From a checkpoint of a small transformer trained on Wikipedia.
Size: 9 layers, width 320, MLP 1600 GELU, vocabulary 2048, 13.6M parameters.
Architecture: RMSNorm before each block, rotary positions, no biases in attention or MLP, normalized queries and keys, attention sinks, capped logits.
Training: a variant of Muon for these matrices, 216M tokens, 4860 steps.
Each number is 128 + 24 x the weight over its row's rms, rounded and kept within 0 to 255. Layers, rows and columns count from 0. Numbers have three digits each. The size before them is the row's rms in percent of the matrix's.

# layer 6 MLP down, 320x1600, rms 0.046, rows 0-172, columns 80-159
102:114114100180130117127140139149135113127113125126152103096158172127129150118141127101108120132138108116102101146134151116125147140159111106134071125101127144134148125107107104086171118097125138178102149100116174121120121142105085177122115160
100:139139121114150155118112104099109169104128123125120151119099141170122107109177130101127066089160093134141153129111113097135152107113109097190131183139165111108130105102119123159138123112144123130108114154122153106112128146125088139154123136
099:146143118133117117061158130142148152149097156122077130151148059113085139151135144141090111067148129082169109090135117144120105073125128139097174106124148120134130103131129122102122120129125122115165122121063120112130142130115117148122147064
098:119144131103144170125075139150140128149133108125120132135085171076117118092114122108112170157138172141157197107130101095116081136158125125149109153143097198165140097149135166122113135082139104137089127143105106100129165158145165119122124154
101:130115149119108124105144162116134173167141076134084122116119102125130139131090131129079091124105152135114140143177157131119087146139130097101144147082128143083200088095147115114127111122137125106138109110169123120102080170106122045120153130
099:146141161169132139107107125181162108143120133184153157120163056100115118135118148098122143146087156130113117135114123175085163135139121135094146088127111151114128171146111159139159154137145135121168118125109107114149146140106119154134136155
100:135098109089128122099127073123118118136135153113118138157111120172119071115145123124115125188142098165132077124138120095106114092110120181105080143145089111174143152141100140134127141118102148187141099092097136149120124136138141126087155120
097:124095154089108153144132118127115154148090116167131167143083121145143111123112105107125117063119137134126108132150160154141144130115132133073113089154096158159136101125174135184132160127133125141102157115175121158121113078133113105136112134
100:127144151131137129159134137139084152104103170124143146138145132136179122141131136091109091146119153112147122138083148125109062111150075129138146058103116147143106132103097138136111137108163155122132096155135109130157141131163116104180098137
100:120113131100084106179120109164083106117136127153090098109119110129150148168148131150100133123124161109154145150115128147104128199088093123126132137115184177106155108101124116137152114169112126173135174148172144122112075157142176124144130108
100:138124141101112121112134143141149161134139116132086123146140145130154142128152103089140112106085144080123138142137163167101128173123131151121164158157161041158115138114086149116135160114137117117146155099158159147124124107162124118133147102
102:155085132143153109105151140130153151127129103130113099144161120145109104065101122154144140108177141117125117135111127122148072157090147128109108177149127156160136141132157107097122133115133068125149141140125129109162151118107151118141145151
100:125126160085130134200091121166135079107110085139165078152120107139159153149103141116112104153121119153144148147125123109177134136119104097119122108128130172129103127129148111111154080103130124149117137136161113122121113148107149127087119097
098:100071153121138130141101152164126115151142166109123108092161162133137146160113116109126113100140141123143129137142115132118114129189157119135132139114092139113167130163102135113142114115161102147134126107083135166113153133107081140101137100
100:081092165136138114158136143105097149137124119177127158160122183159131148141173104146163088139104139163134135153099129160157104136127133117166207150132117143129125125143119154138127122112133087088131201114143107136128135128147082161109147165
104:073124100092130132170123115112103147115133127143116095128098135158116145116091134153130098122146124126134150126110157081136144124126109130107161174161117109165131078159094139126127125108142149084175153190099119090133154133105110099136087104
104:149119156202137147165110098143133146132137138119146102141124119132116126170125121100136147155096162166147127127070098178145124161098179122123122129149108128091119124116130131106122100124113095108141075092143158151119126110140164096170132125
098:118132152109120152138153137144127128115127118116133160117135143184091106129160114146085157159091165139113105127115111103178088082118123129108125142116117147095111134133130108123117175104114127123135118092120124131142140110124142125141090120
101:119110132095074108162184158136183123097108120159144161159142090074198141108158123124146128131110093153147153103172124098130163119077104160074141194166130106114114129142099127174156158124067149147125174111125097152112125099132129142134121108
097:152121114150115136099126124148087125158132131110180131116105125175164100159142087162137123118153116147165125087125119139119107077139129133122120138123106116141081161134118166165121132092172129102140123106133094072100135129084133144133147134
096:116128129124113090150153116109095102082152133120156109109149099167113142128170137103125110165110090134130147120104140166127134165113120147085128116121131139128133148144112129119139127087142194121114118129134181116167158153088130099104103124
100:126112126141088151111117126145142154112129125088139122123136114136177095120094101116087148174119137135095124142131112113141165089128150126129161078128135133130172103099154158116093129119126099167128133121077145085150147147147109114141150149
099:161114126107145109124153146139116125149122134112100170114133138133103137109129147111096131157124136096147104114145127096096139120102192122101113105137178158130125087119176169124124132128102129142140109172124165097123131130163121125124143129
104:103146110089142095151155124116078121115147109148117138127102097112134094159109153143136165165126157139144085043133124096133123096119126130096114099132166126116111125160132108145130099100136130131123156099152149108124122094126097143128120124
102:157148109176169130132139111108117138128118132123176122152135076066142120148090114116116117121101090119137112123171158087121162099090158119093100142146110104144142142122096138107131154109143116133174109169112147101125130139103113109105149144
097:146135127107122123102094097176165091118111138130139167111079161110147157101124150141167092079158126118158107153100109158099151150134090100111119193163145094103132138089100080118104107089121185147126115145098079125086208177114177106145125102
100:131132133129115123054136119093149139163131139153089145091108195161095123122161083138149149186152110102124132139107153124124097147092113128150125139132111055139143119159133101103209200146121172113119095129115172124131119132107159113125138133
098:108112146160098121121158168149152109149098145105161136071115153131097112160127159111104132139135104106131120109092150139122189116130116130162115139134152168123143106139127087138111144118095100102148140092094144108137115134115120115084135127
099:113109179116084156132127126135105173121137143135141135111128093145114195124123123151129135125090167116118120108106145150098106143105164131119124116153129149067133144124098102156138129148168143170166139163157105104105143121084127132128137087
099:118146117145151090121130128152122110113103116141119191137154171167124128103121138088128154127126130142110112147137117101124139128154128101115110136116148128158111123123125144118095111076143139162167117103157139146088165119110108172145109163
104:116132154124099130134133119126142153104105163107085130100118096125137091119139144136152094135137159125136147145166110130095162102140108170147132130105134112129195113132126120149102115140079126141152136113101128116162140114135148135173162135
105:109136106173147151118144144117098149092121083110135090154141116168151138155159127165147171109170137161143091143131140123169134137127120123099124119136118083140162103123128122138113091152140100087159159155149101134135101138130114135124090129
100:168153127124092089140126082169114147180137118147106106179134093111091143157142150110128153132156143131129159129129147122161201090115106099133107083121155115162123113138106131115174144126091139134142146126129180119098131134135162125127184144
099:122125141105135145159113132127119130160129130123159145097139123135074137089119134154096134120126150171122108113150111131146141142161138134141144097119126124126146152143138147178144167142141169148148126123110133140109123104116160098119126129
100:104154161097158118116126156133145111116156131101111120115142093104166104088099130105102162120143135141088145102126140128165169144138169082143144100153174138116107108121120133120140116119148125169143133132141137121126108126168167109071081133
103:126141071090163156130155168126115100066109095179137086112142103132172127111152140136131081100150106141132164152115162105134132106127129111104129155138112159121125085134123095171122102134093121116114137089145118117137132157086104134139113137
101:090122165119118102136119156108128111116150140113130155085113111114083093130093139086137097140137080097094113109145127120123124140139093106168118130122164135147115134135154130148182143126126114096134162128164128127130173156098140106123064109
098:151140083141124134152157123167122130129130108124169099167158088100125153145173129147143133125140210152154117108172135137145136110131148152114116090084114098073196119128137108113117140145095102104134129131177114130088129129107188136139117114
100:164122138105145156140114173147138198107109133137149114123136147102142143157104097150183158148097168156120123088159158107142129122117124117126123108127160110104123066143148132093144130168159121115136099161143150110152134080149149128079122183
100:147159139073124117160156093106114141132148098152146085141160183128137107161084170127125078115125122168179128147155174136125154120107135110104154121126104186139145149109157116100112149149122123121142108100130133082112128166085125125120118145
103:137134161107110081143118166117112141102145116094195106109172112122174124157139123136152172127142104119115137166144161133083098117084133165079111117135097088105166139127073128135117101113122160128098070139110117153142137135088182115147121142
101:164124149087141107075146170113117123100087129163142112099124131121128128111130096147131130145078100104160128096163155186075110118142154134147140130101104136103118127128114144107104060131131092084112121112126137135190118142139149092157131131
101:117126129122106102105135137148163113092113117119135121173089129155108150124105138119105149156147126124136139128149121116116125119137110162107108087112105145113131084130121170139164130151118102146174126118156152109133126099095142142096153132
103:131097141156115139157137136132157122126116117116154157112146143130120116082086141160112146133140089106126106123137103137170148118143111141132112135132138140120127104144095112157139134166151117128110151123133130101104147099086133142085138126
101:118134104140119140155137090131115161145123160157143152108154124139100123159111127105152122106135122100139104101162182159103130105122084094120146139114117082203114116131134103064111159168082094105136102123138142110115105087143148122124138164
101:117132104066103104061141094109159127145129144128097170184092143096131170131183103076095119133141177117107149115106143126164106149112136112101104154128115106150076117115135122117157154142121115145113165140090144128111135133124107155100096145
100:160115120111107161064110183109137140130124140085150113155110130096141104129149141174142121145169129097080102146181074109116125126109141129119101149135139095076144154123126163125152112137101109112137127122109106104142091120093096087116118115
097:137098156130120116104133133123109141100139093141140134099100108132165133127137142135115159104130146109163135106128137141131127133123119151161144141170104156152136108094118133130127143135155176110149093178117170143102156130104088183121093132
097:176125166102129131121132148124128095130133163152145122110136136116112131104134136140152167128141119113129083126091149111101161100115132104098089127168103185164070086158148115147093144115120110150144104107148166153133132140094104126118149131
103:149178161118158131161125117116155144129159144117152127153178155100132144157105115158128125138111145159148107139112114119145089106149111122121132149127135164137139137149131124061145115150130138109144147136124105131144102132138146102136137085
097:082053128121097150120156101097140103129148145165112135127092165149114145157146106111118152116133117065134105150139143104101131130089145172158131133164141060108086117121151127178122136078080109080106118126146117132097103130100143103112129128
099:142103153113145131164126113100134135110113149103146136143131159105071133118121124094108110141138103157142105129130146136119126123136136148107136085125140108147123126120126162140128096127149134140110097098112085109106188148115153121105095106
101:127158143133106141135158141096117136144122089115139134094118123143125109115102115105103118132086123113145114129156128115143140141137092136158129135140126159112171137168142127104100104138092112136130163144143145120116132182157135140156173088
099:100126123092143173113127101103121093146118106162095117158141174144118148148157108141141150085117125141089155123097125129120117131137158089115170161112121118086177134108082097114091119152148100089113138101143130127093123117126132118111117112
097:123137112127131132105182106145113152121126092139106091154110133088115100148119153123147142145173118170128145129111170123132143104106162157135150073126128164128109157122114173117157169077114125135098161124181138191129129100201145121153102166
099:149150121110138112151138140109148154145122075134118156091140114122129119140150092135116168113098131149123142107130125083127082119132120098162093144143146127121139139109103121092143099094124125102112167131149133111128122135117097112128146114
101:125133105121095102149108147150157122134106090143140126158110074157114139159145169108113147117134096149153082099134110130132172137085137138146152157153115110089142166134125095125168157143087107153114175136081095091120113114108127143142122120
102:119128159107109158195121120123113132144111157101181132155109125094157156123150128172144148120123126112121145107123135149157163147126132100115105140093166145168100148110144156126113112161138147139157146162162127153131118183109136140124150132
099:148179130080102160181141105132111128119086115159157149094157140183121151120105106165134149170124165122158158128113122098120102112116090126143148124140153114143064132107163152108147131142154126090143104105132160129128116118120111114152127109
102:116081161173141103136120120123134144141096108148113114074113130115143145117077147067111115133111098126086148147116127109093097118113129140110127158081138104114129119139149077135153148091156088145091140145140123122163113092121146128161102100
100:144142139118162095117088131126140079130138113142129120114120151097112114120120105129116146114122127146122127121090141141131159118149164128136093097177149111140099104091161133119097136149138092140123178043105121132137092122158093139153143144
100:130134117113136108128148137135073115133111139098106137107097093120122155156147108107126143162152104144146149111134114143143121083119129155139122157143088115108076155157143155136132147170100160110123137115126125129154145141171125085127121158
100:160132142222088123107064140124090153148114141065116110112131141159114117101105150129052122135148154152165093143136147127146109142146147131130110135147141094141135114118123140138113118140154108127092127142145126111115148116131092152139133122
098:110132070136166156139150164135116113117114126133125144130150084197092091114156112115120146140117135135126097157143103147137172137122141110133119137123117113147137140106105122111114142088137103129118132163155160163140160148132163108092105139
098:140154082175171116083142098132156178107135106121159096151159162137161143091156145082157121126141124127120103119100101101140139113133095132121116117135089065131134130081110140121109169122160136133095133157103176146126104160090161111105131083
099:128115195140159131149135135130140158107128143071123097131108133113167102126158148132115130145132124062125149140172143169123146106118105095129104132124148165086131110078127119155098109122136110172115098081171129089130122113117154137109127165
098:128142147121086129080161070148121099092162145118129128156168134145120161082151070133137147139148118095130145120145103131131115151101114182163156145145153106093146106151110110124128151118171143126148134108116103127131162101130181129140112064
102:119133158136115119134128138121139115124131110159134175096122128106126123125149129123125078122139139135097132143100109116114133100087150142124099136103102073106125133104125143178156105133118156109161120154094140110106127132137127069092093143
103:118091125159086125169098128158150113123178145149117124107103114109164132148105123124130107135165162119143161118120121093096118139118115146119128124149139068097149126140117144105116140168130135105123142152146134106136161100175122128139125158
101:155118114114146131113119143120118171140118136117126111141138136117101118179135123156155060162158109127159128150139137082118159124118177163108121114180120100134108110110100143106130077177137175114121115157124131145141115165126114104110128145
101:081154114137143091087114099126092116122149143173158148104112098128177136086137089123106139110140159145131140137056119152122149159112123083136136140111147114134140117184109104111121098095128128097163109154138117129121140132106097121122109145
105:136138154123154130135152174100135130113105164113136125116156134102127145101174101105143126167153171163132131121150162134153134128099163118150138153102133087124129143086114134103182178112110102134157113181131119125126113106177101132139111111
101:103141139127125146118137120143161100153134115117079153134084105096147133116117142106151107152133120110128144144141103133106157167104141107128145137103203080110156075118110110091113151146130102113163082083113113085115176139098059143117150122
102:162109107127103124130123151161131095132088127097140122108129098175100129129128114168151104163143117138114164149109171130160101141113145141127139120156125157097164157057099128079138087122102096167155129139072132130103148189111111111114139122
102:143142146150134068090131129099110102160089140132112130112188146165101161122096119197116128127137133085144146119135136089121172126142159131073086132123127131152102105144134166131133104149092095119093110081108137150172150115144126141144169127
098:120139126135179114163142143157123106202178146093153152166151136129135147129135112153119140105128120163115140132126059118108125129154099160129162105149131142138118141148106114090139139116153146084101095101122112136083114088132110106174142126
100:135163136145122152149123110129126151179146129110138147138122157109167113140129163078117164144129162087176119145137115099119152153124114090142119139130143175132147140103127171154101146108134145176101127169150124084087098103097187128102198139
100:104151099098124147095095146121123098123135101146101170154105128172134095161084160151166094119126143073167096145104177130093110126166093140152145183120125152135089150117122118142162107162112132159142161119116162071107097116106122163137136170
099:084145131144122157095135118109133143166155112125125158121129116102147117138123101139086124085137152128100120139175114122122104100102097121114120103130134097114136075144166130153133135169149141140113109162152126095194182118109137149053124123
097:141109101094133131140142157119141133156071152096120125182119106108135158107154130066147092114082105117107177135120125131152154111155138096103146117117129118085086122103120171105156101143126109116111130131157130163152143100105116143120147138
100:147142169102141145090109125121110161103188107136109146123136196126117107119137125145139131080151176067148127190154124092119135097142123108104142107138123177143104129086103173164177132109073133138150073100156107125122155106163106127113136132
099:124157123161144159119149122135135115130145119116096135106111163157107170075146147082094124119136148166085113086128155168119151103176176097168080139200133155132148122098130102143135161130094100144110129130140121067176123146176114129097107102
100:093093165138123111144124105118146116109123143152198131148129149137151125097084113090147109137114124135089118139144162127142147105099139149133136174134163140111125124163124120116142117129112131104143150121152179144111123101148106126115122138
100:134160131170140133137095087154119109106125177112109156142132134132110104110165104088114140190167103111127183159098157131127171095097133139109058095104160099127174117134168151145102090131117128155134130165090095109124142097176175132122097113
100:168140177101123091152141134126129144103121115128135101113136174131114130170158110163132100125123112163119157135144152106116108114164106132100127098119122124128126151121086124087158103133111107129159130140130123132117114149148179145122112110
098:126151153123136130114152117110111097169134141137096129122116097093126089103137151150141139137130104111129150128104148128071147089111104144128111128133129183124098141123172127094126112111113104072134114145112172124144104168099148139137093104
098:137096113133160138114167102124161149125107136132136108105103136102133131142169114090177105112111129103123104067115089103109134102142112107189111143120160070123141156114104165147106126082095118141144123101151083127129123136130127109126144091
102:118183122104163103110111173171100115126128140127094182118123121180125139126138096136123111165143158113120116108177127119141155136159119147165096125082115162136149131220139116156120137147105120149138133114090115126133133124132133135117107156
102:103116157116148110144118104115088156093088130105111140127116125137142131133128129130121131162190106103137119135117120106131086126114124111122099182128123103132140111124157098138172105118139097125149127158131128118120142074155130075149111119
100:106114140136152119128142139132110125139111141117132152142137111083143123129112129116108128135162115137155157117120119115135107087139140146126113123101130125139143114095167079168108139137127102093132086142116092143106113125074142132162126138
094:090121130078179158088168140122109144141136116153131125131171060104120138133130095109102159130142158070156174133119155159141147118103120122140137134145116152098147085133105103146101117111148152106097131159101069112158133123131134101126072108
103:121103145087152125143159142180107087077127160119144111098152124113098125102159120086123131141171102114116143155116133085136112104101099148118132160107123131126128157120133136141142152126140140105139123137134152168149122134139058120101133107
100:088167133117147090104113122113096129158153115156130109139103181101085162121098117153132162123137096102138104115158088147129152128162084115087113136096124111169119143119069121125136119167121124138100141116102116126133108113136096111159120128
102:094192120089130091145136153099113094138148120093147072107137081119119120128113144108170101162128119187108117153143124131113129163145121142124137167157135095186184122126100130131123116073113146127185131122151150124108141196152092101098116090
104:114123120132142147078120124127123133128181098104135147127138119138145143133099145122126111143100111111144122152169054146115150108081137133139114146112136127088105136145118103074144095168103103131143128154103103100145083153068134072125116106
101:144082124112120115142094145148126149118128119123108109160150155159157090112140177164115102114154097163144112143087130166132128141118118156149159143142128084140123077075162146167152102122142120130179104164173108111113188164110120138138118125
097:158137147130147121116131094188160158153127117117088164113158158099147176133131139101063132116108120135119182121178125125139166138120149115120151165108137162120096116205160122148131171134100103105157159140194140102104152115065136141157116146
095:121107081060126120111097059108128124137131126161125090133135124150105128126123115083158124121092139149099160073126161136143112131152105132127123097159106154132100119120142149134128074118122130114076128102115149149166178177146143115148136085
100:140154174130067120118083177076153115120115137101123108111170157140136107121118148111109149136120106130138125176087112091107152135135146181117079145130138153125129131119091139103104138178117084099131123111123147145132118094154134175074133103
098:156108131109109118164114107160140097095162113144148142101132122125129151104178127148141108106094139139145165152111102143131104143135162117114158151135109147137133098135099137168148142123094122122127109140143099175108100092144121145116115184
100:131130123147121087133150111128113135122083155108115101148137112151150134150106106118131109089127140136171107135131122090145166141096126121137150112145144115084139091136167102131144155168058122156097141104123147115117123117155107119107134103
101:130105106177136126141116091119113142085158121109125119112137183106120129158172127141115126161119126148135138132161100138123086139143168146151133093099166094103092111127135142163102089085123125150126104131103177139136117127136120101101127097
101:129105122106110108079103137167128176112179169157112117142123111095162107135130175127140091107135093142119150111105150099102146126101159114120086125153159129140146126090100136151113168112103131146097161124076145137106156105119149127127110135
100:120128125143100145127123134127128099173137107102113119131129130162120079087132173135153139149138196136137116111136129146077125154112145109132114132152095109139130146103127127150176106114108118094112126142142133145179137153108119158126098106
099:178150115151103149125096077131152108124145135083139089101118098160115134137143102167136078153155155173122175154122107097149141149113151128137156128114117151174102108137154091112101148156097134146076096124145111108131166127114129165123124139
106:137096125154158079138122175141121107121107102114146122141120122162119079110111103085134139077158097105103127132124085131159163097110062187107104159125186144134108106133092152158164096140108085125150118120130128172132143099131118089100166145
099:176139124098091132117142167147121151095128150130124113126142160128139100094130107181110165121119107150107116126137094129067106143127060142147151114134087102138153138151137157143086108158104120174143099131165120141099163092124151142132129118
100:121155136138130133117156115142121145087158176137163145154065148084148142135115142055086196095104125121166133114160143153108136114129134121151109111138121104137086122135096144157150150144123111116130154126155138149101150105117180143151137099
099:153110131172126102154158119115154118112115136112138140128135108134159131090078125134175173148069096116151131104117141145058150106123140109124093156111100127143092108115139094119153114157130099144091121112115127189116141122108144104133106156
102:137085127161092159152089114132096107090114117109160105142115163111106110189155151135141131089132119142114128155109142086132144110125156107116104153115133158106156154107147152165096129135148154129099119136144131115091107154149177094073108129
100:160084130147147108112144144103130102113116118164131158156142170165149146117100132117142109120085133115123117114172137150140092128102130098166137079163119087148117143159124135107159098089168116111101101113162159116093133159118124122117125125
101:122106142166150108114137101117081129138114139112137131144106125095123141114136130155095145112124122145137120123142124117130139142113186100126149140119120125141106112090122185129156147108184135117091158160119149164130149148131124141172135106
101:136122111132126102172134095115140122166147131146129114126163174142106131174149125140109118160184101121141145117133104111120119121112095113171120113131159138118116135157127139109123168119108138124109149145159145146126144132092154125123122137
102:123151075109097158145146172130137104133158136149129149124191157099157100113141113133115154154129139167146177136090119123141135133173171127133151113156112118105117109102155099070159108123106144186078104180188136142148126182109120112175067136
096:092175060120111114136148114133144131126146094094117140100109114149136162117109186119146117149150095095121151155121121109091110123086168121119125155160078101152074144143146131142151146130140130132109112129120167147140100180158131130139126095
099:122128113148164153123104126139115142140108130136122127116183142114111149086136132118092109116116156168138135151108133111124129137140142151139095143151163128119094098101109153140130133100121122139163125147095141189170130157143121109105099157
102:131124143172187170077118100124122156153110130122092133155114107146116191114112118161131149144107160145124158131119136159158145106124135083115109121091111119072129150125093169128135097153164156108098168158103138089127128159100097198110187179
103:172144184134130136138138116182079126134158137133116148141169095127163116126117111130104106131141109144117145119110136130144134099163129132167145121156117105125125106137123118124111124113174108112156118137124139110132144109128107094094140133
097:141110134118108124131080153141132109102116143102109103136143084131145110161109107103117142110100111159139148154131113148085120159134130135137090131159166095142123087138127142155121120116115156130117166145103117103129136114138107123149183107
100:128156128101089132110143143155150159104096116143123119149114102109150144132134105154114104112093111130135112119134168125103085105143090107109145136099121068119088113123114070133188089124125148100124143086122118143089141139150126173127093137
102:142077111120116164141133135136081112130134153120112133115104079108131131116106154126146087117148185145139081118099136120096108117138132111112137148077130128160154120142168102099135134127134167115106073132083079115121085114110117138126141124
099:142112138081104107108110126126174098110145115101085134129154135108093165106085138124163160127145121134121136147110135135171109114155138141089189107104113171145150110168145097091112132095118151163122138152155151110167101142121136127171103127
098:191112145168135132123104155110132162101145118101151165122109117128127141123108086116118160113143125102151145140116119112101146133132149127147171125119160149161141109097098106130139153126110131113142084103079150157096126122113147161157155085
102:124148158070126133105137068122118147088122103097164128120147085107139125141175146125155123139137119088149143107106160093155136107156095130105114111137098164120117120149144164151120153136142133130159104132124156123121146092149105156160128109
102:112089178155132148098126148157145119101095136089123103145182124124129181123100125088139142115090116139150129134128145073138079159128095126123103152117139172115167175112139123091132120147128129099128142137106171095145140144096115125129133141
100:105142143136087143135126116078135131143128190125123163131077116144146140152111125113081119129093121149124138142098117164150164148107134125120126128126161130149125175084159140153102079108131114106118168077144131090149139076121164146118150095
099:177139131123084151131137108156109150085136120135155135145143179137104155161108105139160114179132133127143108085152129131141140125123113132148147149108132157143130164116144104129129166115107142131115131171142132162111148137139143103131112084
101:116096129162130141126140140128108136137184113132086141131136138112078106080133163126124182121121097087117116106103107098180125135128131135132140173161166116122116111108137132083121127096122148197132127136119129130146180104100139122125176165
101:126131097112131115126115123165103136162103129069121147129151101142111108148095077116084113126138142106148125137134130139141146100104136152163140133127140149126149105154143106152115124133157137106135138154126140128125137119138125158106141168
099:139061129107176107150112151160139168122105120085152170114112111168128125103091120107111078118137115120111128162132136131119168117187133189131097122091137143143133146112150145154092117111109121125114115117148142101147148089090129130179092134
096:149140132171089168096118120130106143125096139119154136101106157140113134116077113175128150095097137102134125141126099153133112159110143123122126148133121102148148122152092100116149153148122145133137128102128093101161073116078124091115133064
100:086099132138147149119118129148151119119159136120153124122105168156075085109117128102130133094155110099067114148149129107131102112116072123145129135093088143113124180132050101131172144115131081106117098118111125114133129099123068140148124079
098:099153150079114108112112117124151131125111142147121113106116161128123109134141111115147108130131148114139104138143104116120115152116136145120113102093152079155199138161147109137117130107127086141073133127099170105111122150116125127112132164
101:158116130139135168085115067130064107091159131147104118128121196157147100139136130141119116133146148142129157132157083147129124082103138125123109154126158117143135158114121150118144124107115155080183162105102176141166097123104156140123105134
098:138186095136147125087151109157135114104154115111110131123124128090139157142148140112138195102139149109150147128134177126118145102128155135100163112122154091115163142121100117160126135116090160111128118112146131123134051147176133162165111097
104:100154096054153106160142139146125165147151130171107104166184105170134149133100147137085151137111144094104116124115120124173119124085160157152150130118147104095109109102149137139150110068106140103110126146092167108160131136114154134142072105
100:159139102159113119136119097146158097138113100139121139138165153118126117080117107094124123132136113122133107155142103087114140162114109142120127146114147173130123140112146113077155124114157099159131154080098118133126159081126152103126093072
102:148173111119154111089187120140151121145128170101139125107103121158111113125183116135093070144133078175140089137105106138117100146092076115141129139112143126107124099132181124124151160094121161101101116174171145188139109057129118167146087137
101:132093149141105142160122144169155174142096142077151118164112137170134080151126136122142162151152133140131137112133084135114143138139148134078140141138120143131092086106123149127123137118114103122140136097115125176113112132141158140088169115
101:154125102160139126132163152118132143125158105133065161125134156134129146129125113083164112140164118101134151091094141104132143128134152120131116157140132154069123082105104092150136142155143158136109133154125097131084137124122128169088075144
100:123134138107140108109120121118073143119102176117125145132130134126111079126150118099133143137150096131149092143220149126116151120116135131100091171120103090121126134135127088107160103071103149169196118131129124139155135110127154135128094102
101:151149114127122092139091161138122156066080128136131096129098127147081119122168107101138125139106133115136075143161118134121071096137123142122144139136113177134104128113142125118155119130109111162146140155154148125145139137108104121120137126
101:101149124116152138174085103128119116154116086182150136142117141175123138105140116123120116133115143141107120127099133143104161129159134155128157158101131107101071158111164135161126164099152128129138146114129130105144130125116123090106155145
100:100091144172117117166122092127088112123115154173193123103145118112143112108126111147088135094118168142120143098153133114194131114121130121151185163102142135095140138134120142171100145167125121093104111163116150092145127167123146156153087123
101:150108140163132125085146129148151123095166133143131119128109126088142122149134146125161167176156103145163138136132140163135157161114134153090106161128155148139121150132140138137120132154112101099178162096132139124141137085137125125134105129
098:130105109094131141126111094156124150106152107120111140123110139110134117119187140077126163096134160142133123073140119124119050093095119140093127089134122167084126125140133123149147140113133149144115123132104169157203182146142172114154175123
103:184142144141129126146151109128118129151115152125108126118106143126129151077116142184119155114178110168114137146130165174155110124098108139126096124122119127090094102126127153117168137126166136139100158134122133166164170160158173107127191120
101:108106125138111144148126127132105106114100100164114099155133124126097140082116121117104114122138141152098154133108171153132132124166175113147117083145152152156138092126106112100135133135117123151128147151172175139093117139134134128084120167
100:128090163131132148147135103120119116133131145138119123123110158127154085134168132151118069106098108154114134129129181114119150108160113111115095135130149123104114155125119156123138119126136110082166110087084119121089156122113126168152160144
103:142114159163129130131116135133173164110128140130104146152139143082112125168103139153116137116156133166094121165112143157129110136136145100145088098122116185137138166113160121120146134110131127136095130118130166115122132151112158142193134115
100:174134130113143132106134090096126100126126125156098084129101107104132080121126145145118096136117124113135079144121084141121163166125101095103154121140150119128118120122145093133099119135140152119146117148063089144094068148127124118158124165
101:131106122126099129132125132126105111117157118132149115117089116124111135105153131185120146126130119120100095132116158160137150160115114129164147228139110163140146078114167138165117107127123098145131114099133115177159096139123146121164096141
101:101131110143121158116137144129124103098125102128132160157162170098121107135095146108162111121124169115158102149097116131118156112115125133083154126092131159112130118085155134106115112101140105109137097117116147128149149147151147156148109137
101:136127099144095102122138173096144137171128143139128133110135105116094168148133161138167127117137132174138106054146119147146159171128112136097127138163150157129128129138144141120151110105102135178104123126175134141120094103142168119129146064
099:134142156126135142115173101154162109125163144136105156123175168166148127172099097103127163130130140175108122119109111119120125124121129106191121137140158135074152162090131154119106127112116084118163153169121121111085096128120107131158135102
101:168131132145132105157143116139108147099112161127124140128103143144090108130133103147121119151122145154150086149100146123123125125119123143132124123126100150111125162200146102086127113117101132106153082133168089117131128133155163095163084141
102:125130099141158153088124165165100122170105111125103156097154114175135123112112078154086153130153091109097117128125127090155139121123111170097116134133104065150108145134160114110177122154145101113113145156139141114144148141181139095129133097
097:176123135113121152210190118167141150126159112130185158125134124153146180150047140118095135117113108121108089118136152120165136150145112091127103157177074173110124128106120117135105109144125123104116127117123162120115132135149138111123141144
096:121106125166086114109136127092157091137127162095138110083086155120118140119131103111128136110152161155140162153132102142180130129094139140156096140136106089117140103109133124108106090109155095114150121111152124129157162105178150117135094093
101:139178120176153166118130155124111125091129146117155127128112137105134142109109121122144074098165133136105143125170139142144125126121151157127119125164133095114139155145145106136142120109109134107127143106089138166114164074101158065132153094
099:083135097152101142138144074111170128143131109132114123117146110131128148110131123125128121108164112093130159114147127072108109181136098106109154163115141131122106123121145167169139132136107078104119125145155131113133140122136127123127119123
102:126131139116119155099144165104149163110101162146127113139104163191153143165117167145100099131143090134154145156132140121110141092143099125118132136140129159095121155085061114130111145144161148131147115159144121139162134061125097102130101069
098:136152174107130125175137135117119096104110106149136109122068066127122144130134138076109107086140112126131084123104155103132139085108198147115142097132128168106137107119148127109070144121168139121145105125129140150103142109142143127094161102
102:147123168153072115066144129117162161133120108135145129141138099157124128107126133172157107129099147105144129130154140120138152139129109115124127130124167076176179127123169143085092117084122121097117167132108141157142173101115126174147125168
097:107116137120116142100118149117131088114126095179166151090114099111122111157176139148148123102129132150072119100119095096133103110098080147139104092123127142143108110125138143115076153124094149121119125150157141139147128118123168136133166124
098:093143124118122137182131162150155125115135111155116095155171145122162143138135128136123133130115093121124143107170105135133158091126118140144117137101133067100097140184137121105176106082159147114132204143128140105120151156135097142147120125
097:097117166162108142108150177129132128135157111129132144178137099105123151141088123127137085096148150087148129144125123123126150153093108092101123081181169132110162137142099172109099131131124109162132119135095113125123119111141140142122189186
096:122165136161113180124125109109130080132134172156081129148155120116152125099123122104122151149144121177141094104127106121149122067123086117102124136110114130115100098153127085095110160174152088169127153130127122116139135123109172124069104094
103:141141142115129185138130164080093104117154101124140151118130124126102141119180120166115118156129120116129141124103148118124137132119146134103118152142110171125152166137141114133117137095151138103101143169113129162164126171153149135149116162
102:137128130105150167086127080098112143145114123157150103159128123115159148213134060145095132114107127116127165150145109134126135097160131130119133144139179110144081104132145126109142122076111162110146151094091113111135166077149087133118109134
102:113143113144150143078135090142092107148148102141113126098113155161130125146135142114115103128109128145119140153101117081168106169118092117126125145130171140125141147145149074115130163126165137142155096182149123073108120107131098166190105118
099:128142161091141123129108158128110175142153134144117122181138172078137118123151152135165135136089114145133134167109160133134110139163126139088162114137121134169101112122094141147099111095146164156130172111157134150159096125106110101111156166
099:092064130126119130125108079090121109128119164116154111116138120123165092142131162151128118117082124132170150110122121122109124130153117171125136098083135187069154112145120093102157156107133138108115123125119126142146097124104080131142133120